Each number is 128 + 24 x the weight over its row's rms, rounded and kept within 0 to 255. Layers, rows and columns count from 0. Numbers have three digits each. The size before them is the row's rms in percent of the matrix's.

# o: layer 6 attention output (transposed), 768x768, rms 0.015, rows 45-63,109-127,172-191,236-255, columns 192-287
# v: layer 6 attention value, 192x768, rms 0.0178, rows 45-63, columns 192-287
# q: layer 6 attention query, 768x768, rms 0.0181, rows 256-264,320-327,384-391,448-455, columns 192-287
# k: layer 6 attention key, 192x768, rms 0.0176, rows 64-71, columns 192-287
o172 103:139163166106104170109132111120138128114114121124145110136097115123091129110102097103145121138156167122142120120107105111118112125149136129134112147139122111172132124114125130165106114128136163132104145107154150131117148117103100092095144124100129124121142140128105160099116158100181159141
o236 108:135127148156113164129140141154118109138141155105120073148148133135120146161147110106108081114122133155087130139145136120117165102131106127174127142128110184117123120110115139128124150135115122141147146130080107141113123074173152107126128135117120158138153150101132107186128099168117115121
v45 093:094111131085103129137151109153076096134127111125177112131149089131150155107128107081099102092093137128107104125152158113096123134104147121112109148160082081097075075084144104159151097172147099133141160140113138142139158120118125174105110066141138142117125109162123115140083118126068105174
o45 091:130131137109142126106123147129102161126095118137164110153120165149193127144144096107171100131154127104191172116123146102090143132168092150146126102193141147152134141114153101098149166147131141101149113162139108108160148108101139128127151119154105118150140112152108129136097155104158105105
o109 098:111119141160142106136138149112096137133148137102151111154106144115160143152114140133121094129113128105168182111131163112135123121113147111148137143156112155138140139153140103098146187133147109117118169176124107117140104094103140141125163107142103134143188129093109134106126152134124129103
o173 095:141107147097132141141137170123091125121127138109177162112092122096093156109118116090148106150121120095185140124125190130128142135118132166149105105163067106136100109081118076155132130143148129123103127180129118107141159108153173167117130075156097152140134135123085111104102139133094094120
o237 096:185120158108126130108118141134130117148123143140135145124148191133117088161104089165139133131125135134101148109143136126110158198134084113128152073150131156112134159134120152126106122132125141115150119134183163120132130066104104117141141160133149143145092125152144153176150131135110149114
v46 094:124113071165133137112153131122149129149156093115124102138144092134101168086140138160121158131135098107125126122071109145087134109152157164122143122138145165125135106105152145130141104148160122160104112146141124110119115127092067129121134103099117132147114175127115125152136098143147113119
o46 093:115084134170117193149123105155071122166101083088135168153141162120133144121155150143139153160103135128127100147108162112110125114141113167170121094156102128120092144148141121108122150118100104118150145153120156151091122104156117086138090118068113147139133154126071138125128121123159133169
o110 096:112086159129099115104105068150074120146143134092125138125114117122168096147108153092137137180094131113082097142141104118142100135134121150145124095125132145121051136118144122121146146103094123151119100109107158137104149128126131140139116140104117143120163138130134116121129123125123108125
o174 103:118088147162143139094107090139101152135143093115096160112152122143133138107147128129134131117074123133122121107114125143094081089136117153154133097115114133135108126130138156132128114135125131160122141138105133168112098137111105131134134131089142123123141141134101142163119155125142130147
o238 091:104148114116157123183132131165090117116112110128138124143086131112148076122123141134117091118095129132087147126185141148145112123142133072115109132112129144113164087136133140126131169156134102130110140136120090118159128124131166165104109135136117131151126106119121134100106133127112120168
v47 094:152061168142109114159119126121104106132150136161128146106148136105146121153096132148084110106134166108092080131106160113106156173095128153151123105124135124104110129133125113128113178144106108148173108147119132136107166114141097138140103107159119098114116091127156112136139146101112085122
o47 081:105142159094131119099134132131145176106090151133098126101108145149118162142119128083167130151159142137122121132114096144123068095146119110135137118146169138104137133149128119156120111098147150100161132124145130135138128175141133155132089119153126109144138112084153097152136122117164102109
o111 081:086143138128122101128191110143154108116134112106127123121129110140100165073118137110150119124121170144130146108162104162111142099141122101138116153112142110160154168118166139120138143086161120112152093101116115146144151146122172150080092115132148172162161115125121114145152103129122121087
o175 111:099174135088100121124180131111141090140103127128142149131137127122111119117103167081133118124140195129120092130142125124155130105175131138110139143085161109162133163110169129146147127080167169137202127083128119108170173176117155148052082122143146124156128125114135129121148091114120116103
o239 091:136128139099139135111115140142124135111118151187089128131151167100129145153123139137143062133149133148118158113107154133093115158117140105121145111145120135127136107151135133169104107143094147108106146160147107164113113136114105111155157107119146113167105131110151111122097134116119151138
v48 092:085116120103109124153089175116154117121151111109092112147141161130105136091126121129114138107135127109130143156134153145119137160137113156093164137112157118105172164108169111129130144149125134153140138146151158145120124140134149129130128109096184131133095102140121160093098172151148164110
o48 094:097145112120179167139113114152128167104132074095117123176135100123090153132152086160156126114124122100114124141088085078097086116126083093110124146136113132137134125068128131157119110156154116107142101094119120115156140131163141105114153105129157118118141127152124123128108138106147155122
o112 094:145164119140153154120117130113100140100142139131150133096132110106066160118147120120113136172105165091067121195119115093132139112073111127105128174095166122128126112072104121150097124154134118119109112106099143077119152109131135090132147125111138095149133163125112138123102113130106135152
o176 093:133128107127152115142112144118138143144124130137083146106136086146110171089133130124140117106097169070086140145106106136098145124083079134088131166106150099142141120111141115143127126135134140163144110101098109151124140123113131112099166079128178105121136131133114135083116189121162174135
o240 104:161162141153105095126169142147132100184138117104148129126096157110174134185115111144140137120132162136139122141178111127132163172126119154154161115152120169125087142119110124117136080146103143083179186130147108145161142122116109141137139126116146116143101116102124143150154129127103101146
v49 097:145124155120133149151112180123134132122135161138079122137144115169154102127147089110138117113113106093135141146133153189113108122112115149143117099105124128095125133116153166150164100118152110119096094124146074160126101178154112112133142173106127112144111125169112141122142162156154165143
o49 090:119123147110121144124133115171116171110133082143123094131106157107123160122130126118125132123126153089121121102117132138132149113145155141131081184159152095123126140145161154143124188144150133109120094148142142122100157118098121143116112094154156105081168136161084078101096153109180093147
o113 097:103161141154158099119113110189081164089127128088142090097115141113126154090102100106093119125131159062088116148126127107125153104139134118111113176168150112099109132178109150168148156170120127092131142135123137134102158088111143147121112118088161126059119136181139098143119127102173099106
o177 109:134138175132118126141136148181139159120154127088148124095085104130139153118123126146079109103116139079105136133093166114113159155118133132115111214126108152136074122145129164159154161137174125126168096145102106104099132104120112138118150113133121123090146139166130134128151152128175121108
o241 099:151126125124123095090133142127137140130090121125128112109161181094150125140123145121104124118174112144130166089137120142104122167079146118158130102160143147092120157113132126150135062139136140089151129164168128150128154077100121118163131119103107132143096159137139136166111111148084099121
v50 093:173126076106169116132114150112092111123155102121131165085184138136146131111122145138157144112100138131159153091156122116107153132117130083158100130084141115132121115096128137156131116091141150083114163119152120127162219115099125140123152106100140124182106126151127123148148187107113146135
o50 090:112110123084186128092106187109094145115152119107152109152084120121122132108145119137124114136132114145132099126117139142118118123175158106149134123124125113133150140132115131140108055105146083134108132116102162090181113157118176143169138126164146143147137139111150108157117108170127138142
o114 089:119136167123170114153117135101099115115154139076092121110051107112129124157117130160121120148162125141115111148127138135104153141176165103107141125140098114130142124138114141134131089090137161102101143140118135120152150180109123167132104122175140152144176116129130099095128111146128118128
o178 099:124125094097139139163117163097098085158130097102119143110136120110092138136122155137151120155147129130132102138106164126148114062165151109108166118113137123130169149127125135125137054095147131123125149121095159111132150170086145182145094139130153144191125120122149144126093114154116128108
o242 103:127104112102115143106110129113169113102115161163112124137178151116129180147135095123134074149160130102123136139106152136110122127111110131146146131139089138148129104110132129109141135127109097158152107132119110136133099102143148072148141114126106121180107117073119119150083123134163109119
v51 097:120144154124122117153151124141140157139115138133128128091136120127129115106121128161094101123147101139113122153123106119099167093172134174155150146139127156149093108146142120129152145111176116188126129138173120142103143096136137158168146142134114074131176101132097085170159131104066114120
o51 090:097144131126135150127147117141141151135093127122133170117128119106124096203156148125107094149137065165094170105139118106145121110131109094131141128119099120086135064141095123144200119108166154108172096105142110105120118166140119092126123100105173113104133121124105123129132086134150117086
o115 092:121125159137132122110124082182150147142139143153109141164140110131117134153159127090106131116137110086145159061168140124123113080105124094143120151148161080105120107122132169133154177132111124117131117160135098145129117147116119091161123103070154108120150141141145142157124117119145128162
o179 108:141145164127167146144133127121134144128122169124101111159123114133133132167138094131111126129141107132132113066123172097127058100115112102146135143144112125140155098148101185155105127099120147118129140111142092174102127130124131090184173113086173103104120125133147120143123115140176121159
o243 098:114108115100120182108124155134151111133111125155128124121163141129150169102145135107127079132145110125135125135117141149120103114101152095154098124129136090092147119134143117095091113140124147139105118155080111115131143136182157125130114106133101168151128121089145101142084092134111089083
v52 095:133134120133141080136083133108153192127123117117093121164146132117164143178105117124157120136139129115100107162121115104176133108132105101106144125138135153134155131132143148109135141155112122161170144117140133147125140136184151125154160136126152088154138133132113047110138127133181126139
o52 091:125137141173107119161170133145121151119128139096097106110112115133152167138122156117180137110140136110122113116144105152120132127146146078144106155086124112131131142137135136132127109130127126120104153145120150159105153114104149112157108125134080127139109113101103172121171126118177095109
o116 092:105201130134105125126136130118136138100119109079141143167124107127105143097094128110145119132093151187128110094102099133152122142144115105123137120109123141142147130138168146135123107117121118081093092154114118145101127102120171104108099118105138131162117102125107142152161121106150136099
o180 104:065182117116119122137154170152157144125088139087108129118134103125153143145128135123114181134141114134089093117124076108175126126137133096145143121098135150126176108122137170123150107111152136103137089139145141148094150127149156106145118146133115110184118119120127133156134096125150108127
o244 101:137128126114186128128127108144121098100110136117130138134146101144182137144102181150145157109104158126092142125134169148129137159129141106125119149102117102082092126140134154184122141157092103117113145160104114090160075169136100169136121114152136136086124090136131114132165169107122129133
v53 101:156148129155114121144116147127138154125125099115122123110129087136151128097137128158128124109154124134172182095108098134086134119092118134118106141121113126088204124108159148145127102150111105129138124126143114139120113118096131107138104111132119163106145110112122133128112155107121185139
o53 090:068136132159110143128125137151166153139111113152113138147151139151091125138075136131110129102101125131156141143086135097147086155113107175091122121123160124144132110102142108144132102158159178094113141164110137103125132128137134119196130109139143134129206133110121124147132097135157118132
o117 088:127101135119090119106125134101132135143097125154128133117142146145110122104134161129125116118113159120121144138125123101145166145116121137127108129141161106141131164088184140147140107134142164094153141102126131133093098101123126149130123137162145117130187113113163142120129115149098112122
o181 120:121147153152084138136167115140175143171144155150111122136126138116099103148121161131108112111135142125143143119111116077124127177099096090072104145129143135179094120073117131171154128114121161099120124123139151110138111164114125111123118133184118163139216153134159154116090123102130145132
o245 097:141108121103127124156100129135109110133108124128151125097156149120107177112124118120156139145166088176115124118165105112099089124136154106114148066157117129082131144150114122141129130117134112094089104148142130179105159121128132118115120160133107137141082105140146128107139105100144148137
v54 093:159137092114127113136114093099148105103134145155161098182087111117104146141126107083123123118094096117123127123118140100115145128096113178131115080093108155118107084156161077167140125122170129109096159154132173119118141140129116143150134166152112137131126138112109155167141095141113127108
o54 088:161141094108133099119131137139066113139155100143122119116166148108108167128125124124118122147134159123138153174162139137122160142158093161121144125138155120079100102134156109079111128140118127111121135130122119137100183125082139112109133104110072092131140136096071131142117081117149116138
o118 090:167138104130176090115126126120059124151162101144152136117146163099146079093084135105150086115095128117095150149149140124115163120107128119134130154135118142094095116151106094105150153175115107108120124085142141126123141098103159111126124111130124086116106160137131139154104115138117132118
o182 108:179096103133150112131118150116070126118182094153154121103145128113128130085112093134107116125078092099086186129131123180107167142088121144162118128125126133064091102144081085080128138170156129134076115094135105128110132082114131114157152120131115101111114152102126153183176093134082136123
o246 090:091147109146093150087121142165099146145139158096106116089145152124127097130138138130126212126128124139168155128168105108131120133162173124122102158149182147152132181113124145134102086122131165132174154157187130151127161128148106166113141115136130136113174105127133147115100157161090113120
v55 099:092112174155158138130107151117105143164112059138139164117122146140149102155107180086144129163132087109131148088174134131111150115124143107187151129173113151175132125132115132143143166170098104113148139122128147140165110100136132143117110093144111113089154106107165132120144122159133135121
o55 095:110141162128143137190100106132122122124152105120168116186148066174102119109076090121092140160149109109148129128136145122136114138178142099152117138162159180152154141138129110129170165148118159139104130118132158174154095121169148161135129113113152154132106112092152112091079135126121133116
o119 091:141155151129114186156129091179123122123156104114127156142183070156118171143137128132096125109132140157156117149119146114160122155155117143170129133138140137150142108124130127130111080127119126116105104180127141174148104127126125155117120126123090142143172118080132131105094155138161112137
o183 115:115152121147130150143127110157089098127097094099178175163168065162135091091096125114121101110112114125123097126141125129155139115138142171129124128143163157152122130124148110156139115111110153096136131134096156148187136146118136156099090120140122140127156127092114160103105163114150128116
o247 081:134115139089175106124102140142125142062100163121099130113121156095140131077140126138152168122130141098166111131118119142136116161124134136118149145127082144079159132155141128118139130136093123122092147135117109116109155125116111149142113128141137138128121150148113135130157111110122115123
v56 092:109144100151073147134148128138158124099138137107162111125121142130117146111157168133112168133126092077117120096072095160078126165130122165138128156147158122144136151102118114100128125085131191107144117104109099151119123134161080110171114117086118094149073107134108092140118106144154165156
o56 091:103154119166100132137113064129126167133133136089132134165148141099118128124136170095107131132142111127160113143112107125130165154070131147146077120146116112112144119140130160133145095178144129139116106097131106105117125124154163107117123125108142144112122178173134137153155142169152097103
o120 094:133140122109121099109105094137146153177147148125165114138151142104140165129174123066107130132125120101111139163113133116144109152093073126174089107125129130136151119137203149121140103159116134142115120147119139137095125112127151134158163153098138118083130137124154150139148123112112102132
o184 103:102167155130081115092111115140168167140147155102133135108112141116179160164144151111105159099109123110112130145092139094116140144065116135177130108109085113165112103152157145133153119144122148123129121117125133073110108116150159114140133132162143129106111156148187142146166149144141136116
o248 098:129136108121150098147134153170106127128114128137095122123120111117126108124081152158142155129087158122118110134192148183136119138135125123081123154086104152107126137150096104154125112130117125163115112109140129111158107151118119168103106126154143113109137086139129127116167147094130130147
v57 097:098121159118134178100151131164138135111144117043158116144094120153122165113157060119128154131130103146124173142079125107134129148130118095095143143113145150119104082118105128091127118141129100150120094159130094118094090113163104122106175143130137115127130101136115089112094135156134153123
o57 090:101149129172144156143183123135126172086058127107089121092146126121174120128138169100135122090143103119137134106147159119121167096101084149126120114148076121117116116178094155138152143162118135111120131115157092141147125126112108147116102082124110154118148164172097111124137125149136142137
o121 089:158129093107105138104128154123159159094079117123139129122157168120143119117097153094153153114156128083130139089132143089111113076135098147124101094171100136083097134129108175157150166164125144109111113116136131131112139127062170126134147090085118134159147154133130073158120079103133162132
o185 112:167168146127143153128150148142149192080111144092103088119136126123131173112137129117136133098137116131135140069130136052108153122117108123137103099156090128129146129141102192150102151146130147101115105128174080136120141108098141106133159114079119097135129134121131083100125147141162133157
o249 095:131120106141165133095163135160094098115133100143203157172116093096145124132096136160116116098106195121100109123139153157190123132134107188123095160135108117093122112145145092120141143142155141140127142133105132144141127103142163169124091130136149124076143133135134135141139126133081115129
v58 097:130120139141107079142137134168139139105089125093171131153110122119185075123132133140126127114105123172111124170117136158173154123125110103145110152115121119093153113113102111080099128122127133131119094167154167121132188134109145127124064145141135152124127113091131135156149154126126102157
o58 090:152116120108117123146171144148143137113130125099119150107109130163125142134103116146187124107151097125152141131120169128120124169127136121143153159127079095115091097132107136144172135129130143117115148142180100184114129135139106091140139160103146161103140150083168134126136194136115153102
o122 092:153114142124111133101101139154154152132142138115155120132162117148101165152165089137215187104147093095156165113125123097095138132109120139100147152107072127118134123098166125140157159151116108126147122142147119199116103127146135069139168122109129135152153170118122147120130121146095124127
o186 108:117119133143139125124090158153138110130092177145129091144128176168135137157117112128208138101094071149141109120105176120161114147104158144084140181141125086082078086117158093124163111165157126136137150149156099145127119133150142097137133150129150173134100152141144129102101115122132144132
o250 107:150130131099152132139123121106119132148130138172055137136145130148136197126112150135098120123142122117121120143090162119127163141156156095155136085132140135208118155150123136148116096090156086118160119141095113119103098139125118112151127114117112130129089124082134109124145174168165129096
v59 099:186091190158166182165117135123139125111145100151115092146111092125113158129161112109129145160095084115105121129104097081084107129097092139148142123124122135147127122145103073081143130137146109128153098129171094165111134154167131128123142162136116122147102092163130104154154146138082123124
o59 093:080152133104135079113160164138133130119094127097098135148121120145127105131125118115158124112117131115096173095151146115096102140111102174071153133155128122167135123150111101141106106148135189062179135099109179122107139143109107178125121083152117154163140220138138113092149171124158092153
o123 091:093105100101128101169165138120126106094112095110098115122155079111126128111118137127141102169142145154128181101142181096129107153132130146086118115175142101161158116133100144125075168112130151108163132103113171144138155119049111167124154122110139151155166171129162082094123123106118107147
o187 112:148149124154144104161187109128149155139142119081083111136123071132116120125138116116121117126178106149140155093153112040103133186136119118080159133156117137174156156114101120113123151109108150124134073118147146141130125120122122120109147069157117117120149180123152097081155132154125110156
o251 100:083133134141098128140064087104096109118111149130115108183175163127117092103134155101103114102139141155100104110161106139140116067141166126155104112123139146165130131121162132128164114123146110191087118124049128139136126116132141129125114144148123178151105134128142131119104120073154159142
v60 092:098107130150190159125102101116117166129104095126130109129106133149143161141111152147141108120122126126122158172126148171183112165169091104123170104151146125098122153112117105127099118117144142119116138167115155108132162164113071139055142107176126114129134165135144105108110119104115125119
o60 091:139113152132132104136174099126095152124099141120127109103135118133090142130106137122163179102148080132119118160120088141101136103127125130110128133151107120136126141115112105123097160133123148079102152150111123136116138129105128132097108132079117155116084154144117155132096174117130113140
o124 086:125137089130155099125130112153113133141125140100183166123164097140115119119083113129185184144138109145151094167124114127099126069095135136072137153129101154147142123149159139110129129134153138120119084136120120192167103102163145090117110147106094169133110128119094116132152129150126123094
o188 107:094072119127167121111111117150100111139064147143140143149152099143125155137078122139190144112157098114101086142106103111151107101160146133100173136104128152107104137144132117126135113133195137119148137172158120121130131116140168128137089142108092132130117150126131141101110093138118101110
o252 092:149159094117127134124149155137122163120123099154141131131125176131124131143097146120135114140110128096170136105142129134127114158100151151130118137134161092182130128171150165166129104124137141106123166124142114097148131120131126152159151130097121102100102129158105114163135142120100135157
v61 097:160078089085140133129144114117163146148110122122140119134130140119119156112120084105120100152131120142142117124126150140145089127105147113063082097117156125138171159130130125148142130166098132144121118154111110146135096170123161135059096178102106141139106157122153132118143130091097114152
o61 100:135109181136129121121121083117138128162138131205145138126148133116115119127089093126133160168146113136154171165149133131131149128126101146177126094111106143123132148095102138117102102130089081121079099154126114156119117153158142088121146155123134122133169119138132133110138145124162131128
o125 094:110096187130123053141125090137117088161111157167129143108153136155153073153059147128123122175122132119131104172176117115110136123136131127133153152121113159135106109114127124130168119078123104137098105128120118145127130121127139102133146149104174131120192087139129170141114138150111107120
o189 102:108113141134140073109163100140135121164161161134105167118152127135137086117074128155130102132147102156134176137164113126097149140086155151141152093131135140114114103120096116119173131148112100104074117100129137133149129157143160099123158142115115092137161121134100151145131141100081096105
o253 106:152162098137123138123123119125112117136132117147128131154108114160118137129121142105152169134111122113120114090134094135120115142155158134104160142141143113122143135187140116172157143093117169132130126064141156119104090137089086142126163121162147123101099106162141136101105124089175116149
v62 096:145110135113123133124154149134121119120123152094136111093116129102182130157102174135139094100117143133150171138082137141133125132166118141156122138153113153106140086077131153118176153139108120100136128082150117127175102135092118131171132154147150166115123172115087107122118146106179147126
o62 088:113060174125082105108154116146122147116122128126100150197075099109142152130150134119156140084113121102142108128092110121131128115112125159101114117127151099123096111115144117120112123166146160081111141156112129154120124157092137124138156097124123160133156143116135128117102167142192111157
o126 089:101125195120136139124112121147150143116111130102131174195120077100197120150142110123122136172079138107152090111125082099151157130118144155103144101121107099160137095118137117147108111160107126124156098126131124127128117139104118087110124143120116146174142168160144122113108139176149103149
o190 103:104125160132074139112139154174161131137143144111123173149095100141150121152124145159139158139100123085158122114108098068171152144104123155101144163107105159139135084056138144154168097125147112113141085152132146099110107123084152123139113123135100153142149189143140128124090101124129136153
o254 109:164109145110132115139076138114111157137101157158111132127168122168090099160118154130134152115131101160136138115128122133116079143126158111119150118130150121104130151138134143180120104131137107107118109178173124149128153125123146131116140099138125156143089134136141150121148127117122171118
v63 100:109152154154138088131124122140147118169172144105157165116161117095101118138090094167157130102141100122162091133108138133141150121143143091143121102114133105157090124142100073127106115157124096158128143122119146078122124082142131131150163091089161108104115077150146116151117158095098138139
o63 091:106154106135180148166119158121088140177144163146133114123127151120150058116127156125143114147115077154170118106149141137132139134083173090140144133148160138132098106157106136123128047111127116121118128104100081104127120132126110165143126115139130124160118125119117095169140140155133134147
o127 094:127129110108161160145115134166109147130163128141166134118094148128106069110159154123123151096104104126135111129138099159133129130112145093144142141123151137119118166154154165080115074127100135155118111110099083146115141150107120117116160127102150132157111156118119123135140133144126114152
o191 109:128136139121140135154112152116116119124167090160143126146152176101136094124135146097121128165154122184133071139119150179145160124139148097125126140129151089121128169133107161122122103123119113150079124115157125132151112149106102089103138125082160143141090128114121116142185112129125156139
o255 100:144088117138073122135160146114117104115069159165098107177120138131126162161107118136129075101128133141088136114096173132126130114128133148089123129070104195139085102135146120109147142156128132130171160099103116148130088104160149133121133141105104133137129139106114118117101137144158124116
q256 074:133098120143175143128132150129140099097121115111132114214114131106071125152110155080155122158141137157145067116102111109103101076148149102089107124097098168095110114126108124109150152152153162166099129154125090166072151159133132159125149130079131084122121177134113114121116145113122136107
q320 103:116092144114094132115144129140120155131109128074094120119118133124135156137157155129156107137189110175139114117131148111118083123150120119078153143097139144128142075125112188079172128123144134147124122129061139095117114087129115125092169141128106108104122090130079106109137131126154136085
q384 094:133156126124132171116121177123105131195143102126135160137162115139083183134146123129174092111132111132134136140096143108117086145109110148111117098122142123108160151141145154162124131126136119060101156140146113134147121131116147171099125129121130115128154137108138142191174165099139124119
q448 100:163117119086143147136160104138119109109148136128124122140116130124038121154151155130148148130156100136158138107148123164112086104144093126105106121078177135109164131067093157150101145131118125109123082159116126095106111156171118103088136127180138177135169131146132124135120113129122142156
k64 066:093154104107106127087163099122126116102157155109154116085103124149171116089141116124131147109102125111163161120123147120127141180164119095079136163129110094145109142103110132120133140091121078113089122145135122149150157129078107114137147202096128145127121113112137165139146114128126168087
q257 078:129111166149147156129129133129119129124142083068130167131102144111188125147134158078115121110160118067126160127140160138109153089125156146107123152109152181130152149146123099171153149118128127118111114149109122091120114116133112104150139128091117106108101141095110158138149124121168152111
q321 088:120120126182165118126106133139137133150114121134113052136124169108126133109153148132126128164149139120153189060082132142114121134124136118114083157093115112103087116091197097147159135118128133169102121182149144114118112118137161138104137153116102146116110115101138155114097127165106112128
q385 089:150102133179076117161110152157153127146129078169127124103127133126177101094124150118158124159132135150111108135091161138111113110128143154126154123124074143151068127168124130111113102167132107175106167114117103167158095083116115181159115159110107151115094119134128147104139131140165114135
q449 096:127103136125140125121134144129129135142118103169131103123166116120136090121144154112125125143118117095131161167135151138131116116096136166119128157144072136152100108131150123146095108192134115191125125095112098181107129119103136117172135104103151114108141106152145122098130136127127136125
k65 079:084166124094113127131144124133115142128134107133139112136096139149092164161090109140146116087124095138133104123150084092109120139147108093102164127120154103128121126108106128096102157111107172104156136125118147152131127121133142105093171148119076159122174088149107131142135115117123134123
q258 075:159144095123141146138150143126130136181133106159145100121105131116112135133113155178133126115144129135127137139119114117098103151132129121104150129155142086138129115089128137049068127140142156107177152116116147142134119118108139155111093117113176163091109157140140139109096138121090151163
q322 085:143162109140132123082140117134087122156122149150138166172128103122104127099131109124136141133139123163124174186119104171156117156134126131133098108109179117130168104115136110092110101131155167113126108130126114130102153157138153126155096083130176076126158166109132173138110118095100159123
q386 094:147114115086141103126127136130138181122088118140100155127088120140103151120121099143130126126153132161161149113115122138155154139130088081147129118121139111097140102079097091139164143123139180117172079133137139065099117157144132108110156108158149115128166117136046172102116090128093153162
q450 093:086106142155117078168128129157145149104094154110141172102109135143123143118107097127110115124136131141108133148144097123104157143127130093130169109123163129129136108129133144127161136083147194073146111111174128099111101132150133116120123117131137110100134125102122145136119109162114151119
k66 078:095137114141132116129108160066134103111134137093093145112150143113192103085177159120140156134137142129121145139098148146128155115095149146105128138127112173114128101154171151112143129119142067172111127122137099124125119117120112141160132123162119091124127172128117109143124163113165091111
q259 075:131141096134151121143157099113148066127109138112100109120122166106151178103145104168134135136168132148145147128088136124124117101129167139083125142120130104099137119101095141118160104131149128136174123124119126109113144123134135167146128132148136093138180100167143107150100105120133087105
q323 094:167142136117124120076130124129092140100097149108126141109143102082123099126143142144112111115142127137126146145165149111135093122139092136091140144126166123171187133109103161114142098139158138149145162102102155138119139135156142128122108117100159163104181112142108156155131146158130120105
q387 089:177170122099141132110109153142136104160163115137154149139137152111131178172139114124165123121131147122125148137115125107156137162151095098121087119140170141151176148104157139143107131155157128096122128144117120148120153148138156143139137119144145138134132104198133163119143156138145158114
q451 098:164109115089144159119177120129151133137119138155123135164099098131073163132119147125154158127131118118142141101137134162130109124154144090110118097082167112090137130081132143131122165134141133062146118148102148115094149135134126132077115167163133141136135102133103145120100124118132127130
k67 071:107157104125124108087184093137147096140106139143120136156096081142141095147107110108163103097102111133149106136143099150075124108159104114109105171116138141155182142109107143133125103142091097134093110153140108132079129125078111089073137144119108150105091133106120114128145092099131144119
q260 078:145167131167095134120103146100132158138103132112121094149141194128088146123166154150160110160122138159122123109113115112139085177074105111130116102137083147099145105123106121108135111149134113126144105150129100153118108146173149159127130162140128173127146104146094126095124119136104142177
q324 088:123154119172157137148125093153085105176119079180153128174139153157090140103139175086142143108155102145099114163102117145134148151121167125135116095154104155127091155153097106127140118128141138161130140147199119117117170142149113102149124121118120122117113144140121119107149122149117124103
q388 090:151113130115120112133136099117120143125100133132126121167097088146126123149125113139125136092157114100147133129116127131134168127116167145118176114157110140086126087127091143133113135128122141160119113146148116117131133141107114106116142122118133130131161148112116161176136128092144099157
q452 087:126121142135135151136135140143108120129177175105115128096108185130170140162120071148105167109172112135142106169119167115135084156115124130138095141152116126096126112122108110144152158138125165122131168139176112142149081130158110156127120128141152136103171118136154101168161122178102139130
k68 074:093136135105143116106094149144154113047124163121124101066146140123142104120114099081116096125107140147100108126141161122128112126134165189122122124114165100164127134117125155129149091089187145136115159108119115103180155109100138175184125152107123110175100148144128121127134089136143148091
q261 072:143110160126130138174138089124115094132129123129099116124069149143160120131125072099099178141136156163126123169134129132112187136130147117120116167091173131116106134136093140111111093091131135158090128104125114103113139172146137135150150104091131102095108117167135174118098145147098100099
q325 097:160124128117094122113093126161044132113141082141133137111114132097101115146155167103160119125178138111136130140184129137112105148135081100116156148139195117124161156143102164100141120139138163075127096140113124152114120104145095108117105124113116161084109123095081137092149132108174124128
q389 093:163132127130128110132108133132128188144125134147144112128107095130102204175155119162182124138159097142110148111097103098161111120107108087116102130112143156102155148122158142155115093110110133108100096161082166130107140132120139131131121123147151163101154134126126151096157104127147132090
q453 102:084113130144125134144173102170128155138082124160114114098119155132101136153143148144152155129140096135117102181150132164119093135143104114167130108127154111126138117123096184155128160140114176080104127143120133114139148144143099093096155156109111152105155126143124142119082094111131124116
k69 074:117165099086148116118164194150122108160167182140134104167148129112089119137141137132170134074113133121162153108108097157117118149161155140093128165148153155171135166140134122116134124096139120137150148109125106131137139080096129117081133157144103148147182091148149151142127121141114155134
q262 073:109162121118117110109104142111160169116097117151115137146105127155085104129107127117165117106154156131136153162109108133143103139111103109116141156131101151119105073131138169113150133147152115108149130084127098093138096163120142139145094159155137158131132104102188134115124143147115161113
q326 097:124133129164086148152128149131118143142161128152119074156164108157120140174145129107137163127106126170100133142098143118096099153110120168146120105127114139095120135120114119138117143132137139086120131151171146099129154139118143135137154111138136113127164165120102082135111124117138140114
q390 098:106083154161144154183113120122142139088134154164088171089112108145104131129117071160131166135134075146144126127136119153108109132075143088177185152142124138054114104143147122113091128133116125122164102145121112114141126145142162111126128122119085178105121129162111105138088115126101113181
q454 095:108099145123140109139104126135083128106147135116125147109158160152109133172108093109121140130142105168144134139152113147136089139086132101127169140166118123112101133144103106137148142125134165130120124163143161161123104143133154081121138143154111142078172126074144111160144134160111146133
k70 079:131106135135137123096120145141115116083163105138148137110145126117184154152130119149091145174093126107106142121139194122100111085100131135109121077144127090126146110159097133143130078097140148108062136144130142163103106131157121169175130118099148082103112173128100094152116109060136119149
q263 077:142112086123163137146117118093128138160110115136158121143164167105153117114148105123137092141166098115127160131124119155089154164155137088127111146086154109140140147123109082113129135074127129204135147096105115108114122121167087169112136093122098131139140128150093157127112200106106153110
q327 099:152112126137104105106141090165086152178128124154105134141149087122084077139140171101130154090118096129095128157139115143111137123087112143105122125116164127128162135141140123141161121128150103114131098146154157134090140151095137123113152111091104133052104121137071143077125115133153134106
q391 086:149116156117148130133142136172165126152099114161130134132073102129113153151122124151180125091118108136117126114102129121155128111125105144123112087148133122147144144101100150098148134117145154141116133131149098079170113144163184120132183084139162102143145142131145134126165135116171130172
q455 112:142076099125118112135167107128123135128090154109149141164124121143089124149138162098165112118136139122121115126150108166113122082107109099126122109105177091099149124100123135094128143113174191147189139153142123095129150130138160105136105107100105156159123109128102139124130127146085107141
k71 077:114135131144130170110147082180094106114129110176107084123089135175145150160084152137121136120128087096127162169147144087115073132100109104097117137086119137101122116120128173167126109140140162126080126152125135145133095134124135102100182120155131129102163154129126141101162067135132146127
q264 080:148137112124163129119113129156148114120140151097148119156131164116145123148099129146108135147118149115135158135116132154162135120150123139185130116153144127159097159112113095155100152145088133128108165132140081122129169135150166150116146150102144104140129127096143114154142170150065095143